{"d_model": 576, "norm": "rmsnorm", "rope_base": 100000.0, "tie_embeddings": true, "init_std_qkv": 0.0208, "init_std_down": 0.0, "optimizer": "soap_variant", "warmup_steps": 200, "schedule": "wsd", "doc_mask": true}
Each number is 128 + 32 x the weight over its row's rms, rounded and kept within 0 to 255. Layers, rows and columns count from 0. The size above them is the row's rms in percent of the matrix's.

# layer 2 attention output, 576x576, rms 0.114, rows 428-532, columns 448-511
size [ 93 100  97 102  94  97  96 100  94  95  99  93  97  96 100  97 108 101  95 106  96 101 106  96 101 106 107 101 103 100 101  98 102 100  89 100 106 101 100  98  99 100 100  95 103  88  99 107 107 104 104  95  99 100 101 104 101 102 105 100  97 102 107  95  97 100  96 101 100  99  97  98 106 102 103 102 103  93 110 101  97  99  96 105 100 104  97  96 101  95  98 100 102 110 104 113  97 101 105 101 106 100 100  99  90]
[[144  98 163 134 134  99  93 175  86 159  91 102 174 171 147 141 128 153 173 126 132 118 141 108  61 151 146 152 142 134 128  87 195 108 128 181 152 117 107  90  70 120 121  38 108 135 132 149  79 175 153 160 140  78 104  86 112 127 104 163 130 198 184 185]
 [200  86 145  90 144 112 149 124 114 129 116  86  87 149 199 129 122 104 100  80 136 141  78 148 131 173 153  93 115 129 112 159  84  93 122 145 173 118 168 124  73 148 100  90 101 178 138 133 108  81  98 124  87  48 120 159  78  89 133 143 107 117  86 149]
 [ 82 110 126 153 145 140 145 184 160 146  79  93  89 155 138 161  89 146 118 127 132  80 106 125 129 187 144 136 113 163  89 109 162 110  47 135 129  95 108 126 103  51 155 147 146  93 142 164  95 109 100 100  25 120 103 144  73 126  69 134 100 149 114  92]
 [165 126 146 113 178  92 119 104 125 109 138 145 159 142 131 141 138 178 121 164 141 116  45 136 138 165 104 122  69 143 132 157 125 111  97  99 174 104 165 169 180 165 123 169 119 136 103 129  81 113 120 158 152 124 167 108 108 161 114  61  88 157 118 107]
 [170  64 210 183 151 125 153 151 103 121 132 143 148  82  95 181 130 188 131 192 130 142 127 139  99 155 149 168 173 143  82 155 113 124 118  78 101 104 109 154 124  94 111  80 117 105 183 153 148 129 102 196 178 163 134  98 139 144 128 182 108 119 147 184]
 [153 107 121 165 160 147 111 161  99 142  91 135 102 166 151 148  86 159 144 119 116  62 124 106 106 147 115 129 163  80  96 175 135 104  65 103 111  85 170 106 117 142  99  96  95 148 108 119  57  89 133 141 120 159 168 151  93 153 118  87 145 175 122  76]
 [123 136 116 136 144  96 169  73 155 133 114 137 100 104 142 136 207 193 118 148 131 135 161 167  98  89  73  96 114  88  83  69 165 179 122 158  97 105 150 153 254  94 131  95 151 111 148 154 181 206 114 130 144 137 118 148  99  96 112 118  94 158  87 136]
 [134  61 109 124 138  94 136  86 124 190 102 106 155 103  66 128 102  83  99 133 148  86 130  73 101 122 125  59 124 138 146 150 132  93 113  63  98  51 101 122 208 137 154  97 210 183 108 118 111 122 171 164 156 147 146 151 156 110 172 197 124 120 160 132]
 [123 101 120 127 202 161 157 101 102 187 121 139 149 104 155 136  99 144 154 123   4 158 131 154 129 108 162 108 132 100 125 134 157  94 106 160 109  70 166 108 129  95 107 110 135 188 111 125  95 142 154 111  69 120  77 153 159 146 150 153 190  99 177 143]
 [161 193 190 132  67 120 129  75 155 113 133 115 151 158 132  81 222 151 129 161 147 164 129 147 177 156 119 134 154 106 114 118 131  89  68 113  92 164 143 106 157 255 105 150 122 155 104  60 157  56 149 138 126 184 144 162 176 133 173 156 105 170 104 110]
 [145 129 107 110 119 119 161 169  91 158 115 102 144 103  90 145 121 158  94 147 131 131  90 154 126 142 119 180 150 123 130 118 177 136 176 143 103 121 120 150 137 122 172 148 164 112 143 157 124 149 136 100 115 112 176 122 132  87  95 137 177 130 148 117]
 [167 123 122 114 119 214 160 222 216  87 111  98 112 134 176  88 106 109 162 202  49  90 153  46 137 142 121 138 130 147 136 200 158 147 162 145 152 139 153 115 125 138 115 108 127  66 144 129 148 198 151 160  72 111  72 138 101 116 149  96  89 165 166 142]
 [151 158 120 144 122  77 139 117 169  87 138 102 129  85 118 137  89  83 122  87 137 172 145 101 183 165 169 120 114 211 138 110 158 148  49 129  74 142  65  90 149  76  62 127 168 118 120 140 144 102 125 186 163 131 119 143 158 113 115 133  80  96  68 127]
 [ 94 124 203 148 124 162 123 184 126 128 126 171 186 143 132 120 203 159 101 157 154 116 118 195 146  97 129 120  90 124 131 146 112 160 118 199 129 109 163 115 118 114  90 163 123 101 112  81  77 122 130 122 178 114 168  82 139 166 129 111 160 158 180  99]
 [152 109 165  94 153 155 100 161  32 167 124 114  66 156 109 145 132 137 151 101 173 143 109 111 151 134 181 147  74  70 149 136 127 150 142 135 123 119 120 100 145 115 135  83 144 158 118  54 159 130 115 142 101 147  94  96 162 155  92 164 130 133 121  65]
 [125 153 130 126 112 130 143 136  67 185 123  71 167 162 166 163 116 127 113 136 143 125 148 149 150 163 113 144 118 109 117 132 120 136 141  79  77 205  66 154 127 158 105  64 124  86 111  89 151 155 158 130  99 151 130 123 102 149 140 129 140 155 156  81]
 [141 133 117 134  79 118 180 126 147 106  67 172 155 131  96 127 113 160 115  66  92 152 125 119  94  91 115 145 119 179 139 120 101  93 106 140 135  70 141 138 192 160 132 130 133  99  90 104 108 126 155 201  95 134 136 162 139 119 166 122 147 126 177 104]
 [ 92 180 114 136  92 110  96 103  98  77 156  94 114 149 126 106 178 133 117 174 143  84 163 100  62 137 183 122 140 140  98 141  91 140 183 105 102 109 144 136 198 137 136 114  77 165 164  85 127 138 117 135 138 137 185 129 174 132 128 166 103 149  97 139]
 [100 149 109 139  96 143 190 148 111 100  66 124  81 178 104 135 138 103 115 133 170 119 170 160  64 100  91 141 173 177 140  78 108 152 128 124 125  79  82 128 152 100 162  90 175  84 140 158 117 169 128 182 135 127 229 137 130 111 109  89 120 135 136 130]
 [171 176  96  91  99 168 117 154 105 130 121 126 117 171 136 129 102  98  82  86 201 155  91 126 104 119 113 127 101 127 106 130  93 168 179  65 112 140 137  58 146 120  91 131 159 146 153  91 129 130 128 137 147 135 164 114  43 145 130 131 174 127 195 152]
 [ 93 116 137 141 116  67  99 120 151 145 119 159  93  58 166 117 130 114 100 135 103 118 124 102 209 184  72 125 144  97 190 117 182 137 110 178  58 130 142 156 182 108 156  64 169 108  91 117 155 117 138 105 101  71 165  98 140 135 121 154 134 110 153 143]
 [118 141  85 163 139 155 137 123 129 122 146 151  93 131 161  93 119 144  74 120 109 116  98 108 137 149  99 134 158 102 150 127  55  84  86 132  88 136 151 166 137 140 154 145 133 110 149 124 131  78 146 110 160  61 144 104 136 156 127  96 163 152 178 145]
 [109 129 107  94  99 162 182 123 111 156 151 161 130 137 136 114  75  78 137 113 120 144 100  49  91 143 127 160  97 155 151 137 140 149 138  65 176 181  60  98 104  86 103  91 124 157 175 128 155 137 133 126 119 144  78 117 125 149 135  91  67 120 144  84]
 [148 142 167  93  61 118 133  98 133 138 165  75 147 164 221 139 136 125 137 121 120  89 123 110 134 120  92 148  47  68  81  92 193 105 138 145 127 135 135 126  92 140 161 119 107  88 182  94 189 154 154 112 172 157 155 168  73 120 168 154 122 124 177 104]
 [150 117 130 138 177 121 142 125 166 147 132 152 144 123 129 146 135 157 191  77  79 115 125  87 144 128 119 107 120 141 141 144 179 113 122 135  80 138 142 138 108 171 153 116  90 195 146 116  67 130 166  97 107  84  63 115 140 171  89  91 139 105 128  90]
 [155 100 174 151 148  91 114 177 167 113 198 116 111 144 157 119 117 195 150 124 121 124 153 136 155 123 143 123 141 154 127 137 111  98  96  87 177 119  81  83 126  81 131 137 113 138  86 122 142  99 117 137  41 153 190  90 183  87 109 167  84 174  92 122]
 [130  97 135 103 114  61 112 130 141  48  87 149  63 149 151 148 151 179  85  86  69 167 198 171 110 150 146 162 131 174 101  84 157 118 138 117 123  93 137 151 133 137 170 187  94 100 120 117 150 111 160 120 184  94 123 139 179 128 110  79 141 128 162 158]
 [103 175 114 115 102 176 121 138 131  89  61 124 125 112  93 145 131 152  97 118  91 129 169 124 139 224 159  92 153 114 133 179 161 109  92 120  93 166 116  81 138 130 145 133 121 103  96  70 122  88 150 170 138  79  74  79 132  83 147 119  92 133 126 167]
 [117 119  83 104 114 115 115  98 116 101 112  90 153 116 116  85 137 157  84 223 142 194  80 105 139 149 106 101 150 145  91 103 106 134 110  99  84 103 107 131  40 108  93 107  72  92 142 148 122 126 130 116  89 124 138 174 123 180  98 121 113 123 165 166]
 [ 56 133 115 124 100 169 113  91  93 140 122 164 136 125 153 126  95  90 114  98 179 111  51 107 146 135 147 124 140 119 175 117 146 118 157 114 111 126 157  71 168 120 116 113 137 136  71 148 159 141 159  71 123 135 149 145 112 146 147 185 169  98 169 138]
 [213  91 219 102 121 140  95 135  88 158 145 149 125 124 106 108 103 141 173 108 104 135 113  94 111  68 158  59  72 133 140 143 143 151 170 170 121 104 196 127 114 102 152 117 106 112 131 129 148 120 111 133  86 112 197  97 103 143  96 105  81 127 132 100]
 [145  65 125 136 134 123 144 116 178 161 204 128  96  56 135 194 123 174  61 110 143 142 100 108 163 197 160 101 134 130 109 154  79 141 145 144  84 140 119 154 149 102 126 150  61 142 120 171 168 155 135  95 143 142 186  79 201  97 140 175  54 101 161 130]
 [128  66 188 158 147 145 148 111 119  78 194 108 151 181 103  83 129 167 112 103 142 155 193 148 150 146 145 113 128  80 158 104 155 152 121 117 101  64 141 161 104  98  71 138 121 109  44  83  97 118 103  68 100 121 130 112 167 141 123 103 163 116 109 126]
 [ 71  88 151 117 139 168 105 145 105  77 118  91 179 114 146  95 109 137 111 126  93 124  93 154 139 111 145 150 155 102 137  79  84 128 146 122 122 107 176 141  77 104 133 121 137 109 155 192 119 136 108 143 110 125 165 137 105 123 195 122 158  95 156  99]
 [108 122 141 142  95 112 175 113 158 112 180 111 158  91 145 136 149 137 100 127 122 153 160  74 141 171 110 125 166 104 205 131 122  92  91 131 144 180 119 170  94  95 147  77 151 118 182 154 108 167 148 152  87 210 167  89 141  68 141 116 153 128 121 146]
 [104 124 118  99 133 160 164  94 123 133  52 142 189 140 151 141  98 220  81 123 227 130 103 101 101 123  57 171  83 108 114 157 134  71 122 140 137 120 138 131 145 139 127 143 147 161 148  98 196 159  97  94 158 158 123 186 154 168 138  98 163 148 124 134]
 [115  91 138 131  84 147 169 112 123 157 119 156 134 121  89 115  39 105 122 108 170  43 109  60 118  38  88 153 130 132 108 163  72 116 119 110 147 131 162 141  95 133 130 115 139 174  81 142 108 136 154 125 134 124 191 113  94 155 102 142 169 189 159 144]
 [ 69 111 144 114 150 159 101 195 141 101 136 201 136  72 132 150 123 165 145 187  98 143 131 143 164 164 140 129 148 139 113  96 121 125 165 121 113  61 128 156 147 130 120 135 127 161 176 119 168 156 168 129 158 161 135 140 121  96 116 185 143 140 122 165]
 [114 140 152 128 124  90 131 150 139 163  79  73 195 133 226 192 140 132 109 121 102  86  80 137 124 128 104 108 132  63 165  59  97 112 168 100 130 132 101  98 175  50 125 196  95 130  57 104 106 149 120 138 132 118 114 157 115 127 117 133 153 155  71 137]
 [169  86  99 102 124 184 154  78 163 139 168 107 103  66 128 144 122 101  78 107 127 114 122 151 100 149 115 131 125 106 116  96 138 115  70 167 113 130  89 156 125  89 138 135 145 155 138 135  92 153 119 107 130 144 117 104 131  86 105  65 108 118 166 111]
 [168 141  93  71  74  96 114  91 133 132 150 134 121 127 155 119 121 171 118 100  90 115 143 110 151  79  56 119 113 113 132 138 146 111  96 130 142 162  95 126 178 125  81 129 105  89  83 137 106  90 130  97 156 157 123 101 155  93 118 187  97 166 197  80]
 [106 107 121  87 142 127 118 164 151 173 119 112 104 131 179 168  84  97 143 129 166 138 121 163 115  65  93 142 138 152 157 117 104 124 113 156 125 181 149 152 150 163 185 165 111 169 145 187 109 117 121  65 155 126  94 173 142 125 163 123 120 117  62 105]
 [113 162 171 157  69 131 123 123 145 157 121 139 137  97 101  85 120 152 126  77 159  63 186 115  99  47  86 198  74 135 119  88 119 164 174  78 125 142  53 110 145 143 155 200 148 107 142  92 229 136 135 122 147 183 116 141 144 136 159 113 118  95 160 139]
 [ 97  90  73 210 135 141  83  95 111 132 119  72 118 123 102  99 108 126  66  85 147  69 155 126  78 164 143 137 163 113 125 119 150 135  92 103 153  97  96  64 194 171 121 136 136 157 115 168 156 179  71 125 167  98 109 101 148 142 119 118 171 105 143  89]
 [168 198 108 124 161  86 183 139 146  71 169 139  95  92 122 140 148 144 110 131 201 105 131 117 139 134 180 149 133 147 152 188 110 140 150 126 126 131 136 104 152 125 137 146 147 144 154 126  41  88  88 132 110  99 131 105 153 110 196 127 101 160 103 162]
 [ 99 129 141 175 121 128  72 181 130 133  77 109 136 126 108 116 150 123 149 110 104  76 144 159  41 125  88 170 137 180 178 129 145 193 175  91 138 117 135  67 121 107 127  42 117 145 173 188 179 160 125 113 155 124 107 171 109  78 144 138 119 135 142 102]
 [119 104  59 121 138 117 141 112 122 124  82 140 150 108 119  83 151 106  95 186 150 114 126 155 154 152  97 156 107 101  70 131 102 143 103 120 116 118  57  77 139 150 133 105 156  80 102 125 117 128 114 113 116 100 151 119  92 114  63 140 200 144 197  89]
 [140 145  78 126 106 146 154 175 151 171 136 124 122  88  95 162  88 106 158 141 163 117 124 125  96 103  89 104 102  64  74  34  89 188 135 188  74 166 152 126 100 147 121 148 121 162 144 165 140 105 147 105  99 101  98 212  98 122 151 156 152 197 121 137]
 [192 122  80 147 102 123 110 143  86  67 138 120 103 163  95 144 146 197 138 153 164 116 144 207 148 100 126 168 165 159 109 142 105 131 120 151 176 147 160  75 115 161 150 112 145 137 124  51 116 123  80 136 101 169  98 140 112 102 138 156 136 104 101 144]
 [155  90 143  77 152 151 125 172 112 108 109 140 115  81 158  99 118 119 106 142 131 155 123 187 131 113 193 193 143 105 103 104 159 175 169 119 116 152 120 103 107 122 137 143 142 177  78  75 198 104 175 131 116  78  79 184 166 124 104 166 140  65 115 150]
 [144 151 131 111  88 134 164  76 169 122 163  74 135 121 104 152 142 113 154 133 128 149  88 138 121  97  62 139 211 100 142 109  96 167 134 107 146 109  79 174  87 127  94 141 123 102 152  94 142 128 123 118 220 105 122 108  55 118 174 161 174 149 107  85]
 [134 132 131 139 122  85  73 165 165  92 118 141 161 129  80 122 162  71 164 128  81 151 175 124 124 108 127 116 111 132 107  62 122 108  91 141  80 154 128  89 128 157  98 142 118 183 150 101 187 125 120 156 157 115 154 134 148 149 100 135 121 162 160 144]
 [152 136 139 143  95 165 139 153 166 172 167 110 174  96 162 136 133 167 114 132  72 130 128 152 159 113 154  96 134 101 181 116 180  69 166 196 107 170 134 163 123  90 120 113 173 121 127 151  98 105  75  80 161 117 182 129 114 134 127 117 129 106 111 163]
 [138 126 145 113 114 148 151 129 168  97 122 179  79 112 142  98 143 128 198 129 193 146 110 146 153 119  97 122 133 132 167  78 149 174 100 141 164 107 185 152  62 129 165 119 118 114 112 133 140 110 126 135 129 176 113 151 131  89 108 149 129 109 115 139]
 [100 126 172  83 142  80  92 155 107  82 115 115  92 104 175 156 101 111  94  92 110 115  92 165 149 136 131 168  75 155 171 211  99 151 119 112 197 101 154  80 136  95 141 115 152 170 117  92 132 147 158  88 156 146 121 159 139 167 154 110 114 133 148  79]
 [152 177  90 185  71 143 118 111 160  77 119  71 100 132 120 121 180  92 148  92 101 134 118  75 113 120 129 100 139 102 154 164 182  67 196 108 186 129 109 122 137  94 116 167 132  81  81 157 140  98 136 154 114 100 125 154 123 119  87 138 135 134  50 125]
 [157 137 106  88  63 107  97 113 128 118 100 121 140 130  83 113 134 158  68 134 164 184 142 129 137  92 139 133  99  95 125 105 144  68 132 132  56 132 145 158 146  70  92 134 107 115  86 173 102 167  99 127 103 175 153 151 144 136 131 140 147  52 137 149]
 [123 120 130 117 151  91 136 175 140 140  95  96 102  89  99 134 134 158 148 169 128 151 120 162 118 175 140 117 166 133 164 157 136  77  87 146 104  58 180  39 152 181  98 122 140 116 105 152 153 115 119 188 140 161 144 132 191 143  73 139 133 107 114 149]
 [169  64 166 118 140  97 165  99 191 139 102 141 118 115 135 130 103 112 109 131 104 185 108  94  97 160 136 130 144 230 234 152 144 132 105  46 180 115 134  93  51 154 139 127 160 128 143  77 109 165 136 142 124 160  97  92 144 114 102 139 115 142 122 157]
 [ 96 128 110 155 146 141 136 120 103  56  95 163  98 152 148 138 143 159 143 130 113 113 109 132 182 129 123 162 158 162 120 162 126  81 140  70 159 108 174 100 138 173  99 154 154 145 105 132 102  88 113 118 132 134 112 156 148 176 152  69 132 177 166  95]
 [164  96 110 123 151 100  88 150 120 109 221 181  86 103 103 104 102  75 129 158 153 103 187 120  74 116 110 197 146  81  87  87  95 118  78 112 199 105 121 170 166  75 128 119 122 110 100 163  98 132 100  92 137  94  93 144 164 105 143 136 139 120 136 128]
 [148 127  76 110 105 104  99 111  50  76 118 150 203 130 107 153 145 113 158 132 112  96 116  87 152 124 128 199 126  87 137 135 131 119 141  76  97 150 139  85 146 188 106 154 129 176 106 132 147 134 101 103 154 125 149 128 134  53 135 125 129 159 175 123]
 [104 158 146  76  94 146 133 123 166 128 160 120 124  92 160  92 151 205 142 151 154 114  96 115 188 113  90 133 129 151 117 196 113 124 136 148  99 129 125 196 145  91 121 153 176 146 143 126  86  95  80 103  90 162  83 122  92  96 114 107  70 129 113  77]
 [ 76 110  45 128 102 124 152 131  90  50 126  79 187 162 113  79  98  94 113 124 145 132 145 110  53 193 157 131 135 132 128  95 103 137 140 114 142 151 153 117 118 144 138  98 150 105 145 134  71 109 111  95 120 140  73 145 134 146 110 167 144 141 177 174]
 [118 152 124  94 159 108 145 134  86 207 124 120 139 107  90 137 136 189 109 180  82 169 151 135 115 141 108 148 104 143  33 133 137 109  79 178 136  96 109 130  82 119 120 163  98 122 145 130 124 105 134 124 137  97 143  83 130 103 158 138  38 128  68 151]
 [128 208 106 166  97 138 120 111 126 103 112 201 124  80  53  67 160  82 110 150 195 142 145 115 122  97 151 103 101 125 147 136 150 119 111 157  92 184 120 156  82 115 139  89  94 113 142 168 123  72 125 156  99 165 146 128  77  67 112 135 108 123  71 160]
 [128 145 123 136 120 165  90 120 158 162 171 116 201  83 122 161  96 135 143 151 106 149 176 106  95 126 116  79 141 150 150 153  94 126 108 153 137  97 107 141 141 114  96  80 172 161 164 164 126 172 103 131  97 113 155 124 114 149 171 125  49 150  82 106]
 [159 154 151  93 149 137  90  60 102 141  75 151 123  99 142 130 105 226  87 138 159  99 143 139 195 140 129  87 139 107 102 143 170 139 136 140 179 115  81 126 102 135 167 115  76 116 107  77 172 189 117 163 188 145 134 120 180 119  89 115 131  94 107  71]
 [136 130 191 147 133  74  58 159 102 133 139  81 133  63 188 129 155 171 103 170  90 118 119 160  67 133 168 178 101 122 143 105  88 154 169 187 129 153  65 145 163 166 110 134 164  80  56  72 106 124 147 120 133  85 125 147 216 147 104  87  77  69 126 105]
 [106 141 126  96 157 108 160  99 155 133 152 162 114  76  96 115 127 116 143  65 140 154 131 109 119  91 143 146 124 115 133  78 160 152 104 137 168 104 122 136 165 130 200 155 173 171  97 130 125  64 124  52 164 147  67  83  82 130 153 128 104 107 124  95]
 [114 143 139  91 134 132 118 112 126 169 138  92 131 132 148 167 110 179 175 138 162  98  78 131 102 141 125 149 131  92 148 145 100 104 109 138 124 147 116  94  75 153 139 226 145 116 169 118 127 120 124 183 112 159 138 193 151  97 122 134 144  83 165  81]
 [107 117  98 117 119 127  97  96 158  88 106 106  81  78 106 101 144 135 131 116 130 155 139 128  88 130  77 182 118  96 134 135  94 135 135 164 174 136  79 115  93 132  74 174 147 154 170 116 121 140 154 141 120 181 131 147 133 156 135 122 124 136  81 122]
 [164 107  95 100 122 100 142 161 114 109 116 123 148 146 133 118 150  74 128 170 123  69 145  85 137 119 164 163 104  89 178 180 112  98 185 132  98 121 148 155  59 161 120 132  86 120  77 138 160 179  69 142 128 195  93 158 137 217 158  68 156 112 129 140]
 [120 100 103 126 120 157 154 112 146 126 130  15  92  87 148  84 135 125 150 108 155 110 152 112 139  65 106  84 105  88 155 144 190 161  96 124  64 100 147 183 118 144  87 130 174 105 158 133 122  97 114 151 122 102  55  79 124 129 141  77 148 117 126 139]
 [164 117  95 105 132 125 163 129 131 145 166 125  84 130 147 196 181 102  46 186 111 150 102  71 108  87 156 143 137 150 158 123 130  85 127 103 137 149  79  81 138 174 161  97 155 145 151 144 101 101 139 152 116 184 140 156 150 139 175 129 132 148 141 127]
 [157 150 166  96  82 128 150  43 134 148 125 102 110 136 131 118 169 119 136 142 169 139 128  72 141 158 142 126 156 144  86 102 134 176 186 120  85  81 147  86 108 186  79  83 154 109  79 134 156 183 170 150 169 134 139 114  93 146  56 167  84 116 169 135]
 [ 90 134 193 163 117 211  78  95 166 127 100 122 118 101 101  91  99 191 148 122 122 185 108 110 113 128 109 135 140 114 111 131 127 106 124  83 161 156 107  97 149 140 126 116 157 136 101 161 139 153 114 146 127 144 161 152 184 109 165 146  78  95 198 141]
 [ 96  80  98 131  48 139  78 118 128 143 148 107 158 188 104 138 125 110  47 120  96 140 139 162 120 148 155 116 105 137 125 100 106  78 101 107 106 132 121 122 124 157 141 136 125 119 102 113 168 163 116 140 161 157 177 164  37 128 125 179 158  97 130  82]
 [139 107 163 116  99 132 172 103 161  87 107 182 109 193 111 111  86 125 164 144 148 111 101 123 154 143  88 135 161 155 112 100 164 139 134 115 170 166 112 159 118 142 147 196  94 135  92  87 165 159 113 117  99 116 131 157  60  75  99 133 120 100  99 121]
 [120  86 148  81 169  99 198 114 143 145 100 105 112 124  97 122 139 117 129 124 129 107 135 146  97 117  83 135 143 125 143 133  79 153  97  93 149 106 149 160 154  78 102 143 139  97 158 159 114 165 106 149 196 157  80  72 140 105 115 142 104 121 127 138]
 [159 117 158 125 115 104  87 124 118 161 199 133  99 153  34 141  85 158  78 140 185 170  56 152 124 153 123 155 133 152 130  97 165 155  68 159 163 147 137 101 175 107 108 113 181 121 138  93 106 142 177 134  73 139 112 133 155  80 105 173 117  89 145 109]
 [189 148 127 126  95 121 174 151 159 139 115 159 128 143  79 155 101 134 147  89  94 128 148 145 126 140 112 117 115 120 108 159 139 134 153 137 172 142  92 140 137 108  86 138 135 100 200 189  91 177 187 115 145 106 143 151 131  95 126 128 158 169 105 171]
 [ 99 131  83 142 168 147  67 105 152 156 143 142 172 104 166 142 136 103 120 163 113  70 155 118 136 172 132 133 129  64 131 143 105  93 108 145 151 102 118  98 166 144  99 142 174 186 115 139 125  77 124 181 108 110 144 126 102 142 147  86 208 198 182  51]
 [158 145  62 149 111 130 127 158 135 123 158 137 121 139 111 139 121 132  92 153 119 191 139 134 156 120 144 156  89 121 135  95 169 112 123 122 102 112  70 135  97 150 122 114 101 109 143 109 148 125 113 157 109 151 117 220 200 100 151 196 167 112 135 169]
 [144  95 109 133  76 151  92 168  99  65 179 144 204 121 198 117 128 153 137  98  94 126  70 169 137 150 134 176 160  92 133 142 161 118 168 124 106 103 129 140 136 178  96 134 164 145 123 171 159 111 125 113 149 146 143 173 143 157 110  95 150  93 110 120]
 [142  83 132 161 121  96  89 147  99  84 133 131 152 110 132 139 135 161  52 111 117 121 141 142  70  83  99 176 109  88  81 165 101 136  86 104 135 176 123 143 130 138 124 132 137  57  83  71 151 158 127 144 141  68 135  18 143 151 111 112  72 103 166 145]
 [160 148 182 184  85 117 121 178 154 102  58 159 141 159 114 127 168  79 137 164  97 129 115 127 124 137 135 167 152 114 175 135 158 106 142 164 162 142  86 171 134 157 120 140 111 177  83 142 141 184 110 155  67 128 134 136 126  77 106 158 133 124  78 151]
 [ 92  83 103 155 141 112 152 157 148 131 127 142 174 114 120 104 146  93 181 105 126 172 163 149 117 121 134 170 106 163 105 147  81 141 115 154 109 124 132 127  81 201 173 126 136 106 137  68 179  86 133  88 160 144 172 178 130 159 133 101 154 113 181 176]
 [174 128 127 144 109 159 155 171 111 151 126 111 148 150 117 117 142 100 170 102 108 179  85 143 114 164 170 147  95 142 147 104 140 150  93 154 117  80 123 147 123 170 157 175 164 145 155 170 128 127  93 162 152 114  43 175 100  85 158 141 204 156 133  84]
 [104 119 122 161 165 107 116  41 126  48 182 152 117 141  99 161 147 142 149 157  82  61 108 138 164 185 136 110 160 125 126 147 179 166 183 159 145 173 158  90 121 100 114 122 139  84 162 133  77 190 119  99 155 149 123 113 105  88 151 135 150 142 123 144]
 [187 153 183  98 119  96  99 177 113 112 162  99 152 113 118 114  91 113  92 184 156 136 137 121 102 114 144 149 110 114 122 132 138 145 184 176  82 121 118 139 148 179 135 189 150 160 154 167 126 131 108 157 179 157 132 155 164 183 104 163 192 145  75 184]
 [148 101 149 136 156  76 100 105 117 161 113 118 166 148  99 111 115 140  83  94 138 171 189 156 115 110 184 161 146 124 116  89  99 115  96 154 141  96 112 140 132 134 128 154 108  96  92 176 121 130  98 145 144 163 165  87 138 122 152 207 152  82 119 103]
 [ 91 113 164 193 122 152  91 138 125 180 105 113 139 135 184  97 128 128 112 123 112  45 120 125 159 100  92 108 143 167 133 167  88 218 140 121 146 148 140 155 143 105  51 151 213  65  89 120 114 129  92 138 158  92 104 138 112 147 165 129 140 130 136 100]
 [103 135  88 110 112 169 116  72 125  49 108 137  96 167 175 112  98 141  81 119  87 135 141 106 130 186 161 178 137 107 111 102 180 178 116  67 124 133 115 114 112 132 161 120 106 142 148 138 121  73 126 126  98 103 136 147 133  41 116 134 101  97  92 165]
 [156 116 162 108 156 166  68 127 120  70 138 121  84 119 134 156 191 123 112 149  38 147 169 143 118  99 179 184 149 118 106 158  89  97 148  56 145 147 167 156 175 168 129  97 124 129  81  62  60  72 140 142  88  95 110 130 163 139 146 163 150  49 132 123]
 [125 110 156  89 108 114 174 173  95 124 147 118 101 158 156 111 154  71 152 131 145 202  84 132 103 130 153 154 155  86 157 147 151  77 135  48 135 178 138 172 138 205 152 123 109 156 124 157 121 100  71 100 127 160  97  95  64 131 109 138 114 134 135 121]
 [198 112 119 172 104 160  77 116  69 102 157 126 156 144 200 173 125 150 147 148 139 149  91  92 150  93 101 108 133 134 104 155 162 177 109  92 122 140 168 101 132 170 149  97 118  97  91 156 138  90 173 147  90 162 147 147 172 139 122 157 139 136 116 150]
 [144 113 130 148 124 144  91 122  98 131 184 108 113 105 138 187 172 161 140 103 182  97 108 108 159 133 130 119  88 100 116 147 179  96 128 146 228 105 146 135 133 121 128 144 155 145  65 122 136 123 147 109 165 136 118 124 145 166  98 127 122 142 108 147]
 [105 149  95 135 170 143 175  57 168 155 119 168 101 136  63 207 185 142  62 115  99  89 136 115 151 174 167 144 150 155 138 146  81 142 101  85 147  92 243 144  77 100 142 109 113  94 111 138 157 145 149 166 160  38  97 142 119 145 142 181 181 128  91 113]
 [136 115 134 174 129 132 173 149 155 127 114 170 183  98 170 105 141 146 158 115 148 159  95 119 137 104  39 132 128 169 144 106 106 100 136 145 121 166 127 107 147  78 192 160 144 139 136 134  55 160 138 116  71 168 113 143 131 124 103 122 163 122 108 132]
 [153 153 140 133 150 157  98 147 127 156 163 132 138 152 147  94 136 156 142  90 147 120 153 131  77 113 136 172 133  97  85 112 158  64  96  84 180 155 140 150  81 148  63  98 110 169 146 129 179 168 137 135 165 135 151 132 144 163  90 117 144 110  67 104]
 [ 84 154 106 169 120  94 154 130  84  57 115 135 191  89 139 195 133  77 145 146 123  95 153 110 169 158 142 111 141 202 114 126 161 148 184 146 126 154  71 137 146 180 152  52 157 130  89 117 170  97 177 126  70  89 100 230 113 139 104 137 109 123 120 174]
 [126 162  85 183 109 113 138 155  58  97 128 146 141 164 150 138 156 129 113 167 133  94  66  82 131 131 120 144  96 108 101 135 108 125 139  79 138 146 131  82  60 129 120  89  90 105 105 130 164 143 161 139  91 124 158 175 147 193  99 111 160 130 121 196]
 [124 118 140 136 125 122 138 139 124 116 158  91 150 155 167 141 146  73 147  79 138 112 120 172 138 136 186 138 154 124 143 173 122 135 133 118 132 137 182 121 142  92 100  91  97 109 166  86 161 123 111 114 152 143 142 102 164 128 142 112 148 156  59 133]
 [ 83 134 128 123 122 107 132 135 118 127  95  64 105 135 187  61  90 125 128 120  98 113  64 119  91 152 182 121  99  98 131 175 125 121 141 105 115 135 101 127 133  74 175 126  94 179 152 138 145 155 135  93 100 190 155 154 147 152 151 121 107 129  65 185]]